{
  "hidden_size": 128,
  "num_attention_heads": 2,
  "intermediate_size": 512,
  "norm_eps": 1e-05,
  "lr_head": 0.0115
}
Each number is 500 + 40 x the weight over its row's rms, rounded and kept within 0 to 999. Layers, rows and columns count from 0. Numbers have three digits each. The size before them is the row's rms in percent of the matrix's.

# layer 11 MLP down (transposed), 512x128, rms 0.147, rows 218-228, columns 0-127
095:458493481449502499515540568472501524521554591512484493408484517468481512556434511523553391603560469492381498509565491537465498516385541529520543469544524532529534529516493529469466486549453451533468492512489447447491501565554432509481459462482483520494532495504533536479487568459465462485530516505532514500415498554456475496467523529535577488497490482485457560510491543475521497484543
101:456499553430465536458453522500557457463529549488582496494464512501483566505432534497498492465540512572515432560529522434450481520489605526505539502531446477449520530451521533537529435503444502494448511517517504439556471465524497527537487500574478502471482524527503598492495595498429510527597452473471473528500488497457427477497502504505453500511523480504477501497486422433457581486567
097:526514457535484501562544465493467516492573551446534555488489473472399506524488514512388499492522509538485538513598477504527542446428556443568614517529506491504501462510453465454400508570449447443538489540548487498487522470515523492500513530424454485536518472566501494478577514531467509520504490435527561464507484481530489514516547494482447476489491496486481495522555503448397522459502
098:442528510490515459477471477465573524507515494499521533552501437483443508536553438536429522576496476478412488530486454539445472422492501416479559576548469550467564540506488503495553516478529479440571568485506518563455497463496546510468489477534456461494480505490425513524607543485545568516486558469435486503481526494547506514539526489499504517417522466459600450480484524514495487470467
112:535538493412586505542477472462479498484588588496551515454466525501425500497549490522423471510465458573489473568467446512539487459445541516490445447589441507537478523454476449449491510464485535495511513442507530446500558546493453489552510523577581559421503388540525495459453466498501503513503519510456498522477441501524520542462510529508536456480504496535492484506557503499545504517556
110:463549540508593518480541494531514466506484481545458529488567560559434479534492504507507475461529501533505556451483447510509529453533454580535486499502418545501474447466548461417467492426466503492532417461550495564466521446510500467514481455473528491566577513466536523559551495527474519563548511499513461528508518525516488422472503394495449585500445421505447510535463494457494526470513
098:527485491527532551440443468496500448530538428494453453483512509549527505566428483545516487449506497525532435489500486506474471544534534490521511506567427472576485502483468553586538557498499465574425482437540554532480406514504516376467499455442522489522583532512527491485477454537530481511477450507541553566476449539517525460512513483607514507472482462532485505482503518512514475420518
096:540565465495511519531418500446513482520581430409514532528501487486494523529499472537435486514482562485556490567502495499528540469495539475533459460557438499570503488546484545513478505465427537511528483509386450499462526498495507553556514431464485521506488407537493476531526456508600502520465555527505456493511454486491472553431545485464491498505546500500514546587486567457426454530442
095:497534575468535426448533475435496519516549518526516449470506509488463488554460539393484494468418529476486510519521498508505529537532533497483468496550449469523495533473516485536502475492490474499422450547516519541506516583519450502542439579572471454510498508500501458536506509483453487467542467426526426582513482494461497563395502555542515549484544480440488519444482563533520548596437
107:481487491464472488480476416517519525549447486506463472495506520466503494462523492583474483531542514538531469448505486550529534479559511425495529453472527437458468510501538555538463514492526477532438534501472435499567428513553540483445453392522523547425566448524458473509531533516476542477482582596541449415469459520506500469492446522485543475506490505534559589471545552496529572511478
102:446482539530488543486526536523501477486544515499505529500493526475489574541485472576459536557568435541508552522440489521395448417475483463526552463550493518465459514448460579490512529548418456402545525499476482512510492474503530442538446490502484488501518555535531420529475518527473420567424480502539484458477513426532553520538523485456522498484473454521533527472552535443494547460559
# layer 11 MLP up, 512x128, rms 0.103, rows 219-229, columns 0-127
099:516496540463535512469539501479465559475505427580497469482493503563488518476606497503458545486530448456511529448475543556471432531571584512459505491432473476464542484556546487501499527482477533511535464513422535576506528514520499474538533530539432512456534431475532419490575484436539537462508502500513525486507486524493440424502490457462447471489440519459440539599550481555498461473523
095:485453523517464479469460504537515496553511453516466489510483504545546501521507470497573519523509547487588570469474560499407460459564545600454460517404502457521421534445497485544505503420528516445455535509447552507499491503524496412550495507497559415530473475510590504482430420496479512483478566477516497450448511453508480476457479501512486433534510512522462454506488495548577508530498
101:502471472478505523493492508518465519542441470537532479434517508523599471524489551473585460438463448544536527474512535463496514484502546468550481493460560516541480438533507507452465466571484499429540507525529601506536545557542491496393502560434419449498501505521532551508456528484492521522500366544542505557495532573460470489476478507541504480520480502469506485472470490488521435446572
104:492539486527536553456507546435534423456504470469541526533527523475489553522517429474486555478513432486558473478476507516437492530519459461576482564579489500556496513477534530543505427470515558514497563467493531468482549499489466509541496524547523525566459441503561508524537432462486545480447500550522479424541488464493553490531493531516572477549531494495493389522536483570500404529413
100:547481441495460500500490526425435520426405542529501429497485450516477464519473539494594605491525443509504536475492484478562585506471498513488470477517473561516536539476524544569560499541504471534505538510470459479507569538518583547551507514461572483472494423560506497508516484542474491499551533452463501501406497477475581422503451457517474486487520497457514470517543543521439477490540
105:574491419535513537428488604472489516547463526521483483543466509455563509495516461474440483454459448576489517510505553494456473477478460451426504490494449520502461502536442540523574459500532620502522560573530497521505509478488549543504478529527582448474457482468462485535485477540555534556577469539525513517486510464545484548496457440544499577520503431461463475472476480519456480475453
095:501471495436470501565555532504509480546517493504407444473433536472463461564491573451591552494526486513463540383451494467497402459480486513529449525452580496522527559445458483488520479490521552533479511534508466528574527491520540424563517462471492472543472502522497552518518559510459572487489436511528504548528547522545593481506428523470551464499472493486447472522523491517490522502491
100:508485506476428511507543492538498519524495533537515512493550473439464510469489475484453495494528559408516476498447513529544473489558523484566443556492519555457420582511585489510484546491483525438528575525475562486480492494480522547466473452433531479465566482543473502538399452485494539546464528472520503419547489471478556496425457517458458544464545531458525462513479502464416600524534
105:551414485465521470439497430457521471514434527573532587496570558471564555508513486491487486491467512456527489497440414554555538498527435522490499527487537497458558533475471540495541484454434513500542509497432541514538530415477557481486433551546466489434519473461503516470517471509551496405532525501472507434497541497532539551537499546490533561508509581516455536497532483416525499515526
103:458484574495474552501476503473524431543491468561530501555449532541416402545540524515546518487546487423505500430506607534515525505577535556544488446499539512440562492472508496540433461476463444485514468531485467501525505496504452489499516506462535508469572484480472540587474495513506584478499506419469487506500546518460509544522486468500466526510517580541530455482507519586561466425477
097:431507552467490506510467495499461500542499554570461506535397519477457505470526537473564518547527494528471509427513579553506471417515551532490465519538485560569486535432482439454475464488476440514568460481541492450525548517488530568551556581492509509441514560547490482448536526548507535475464455487510502462481515473585507520484454546536493577512498430504534443523515491542507559550440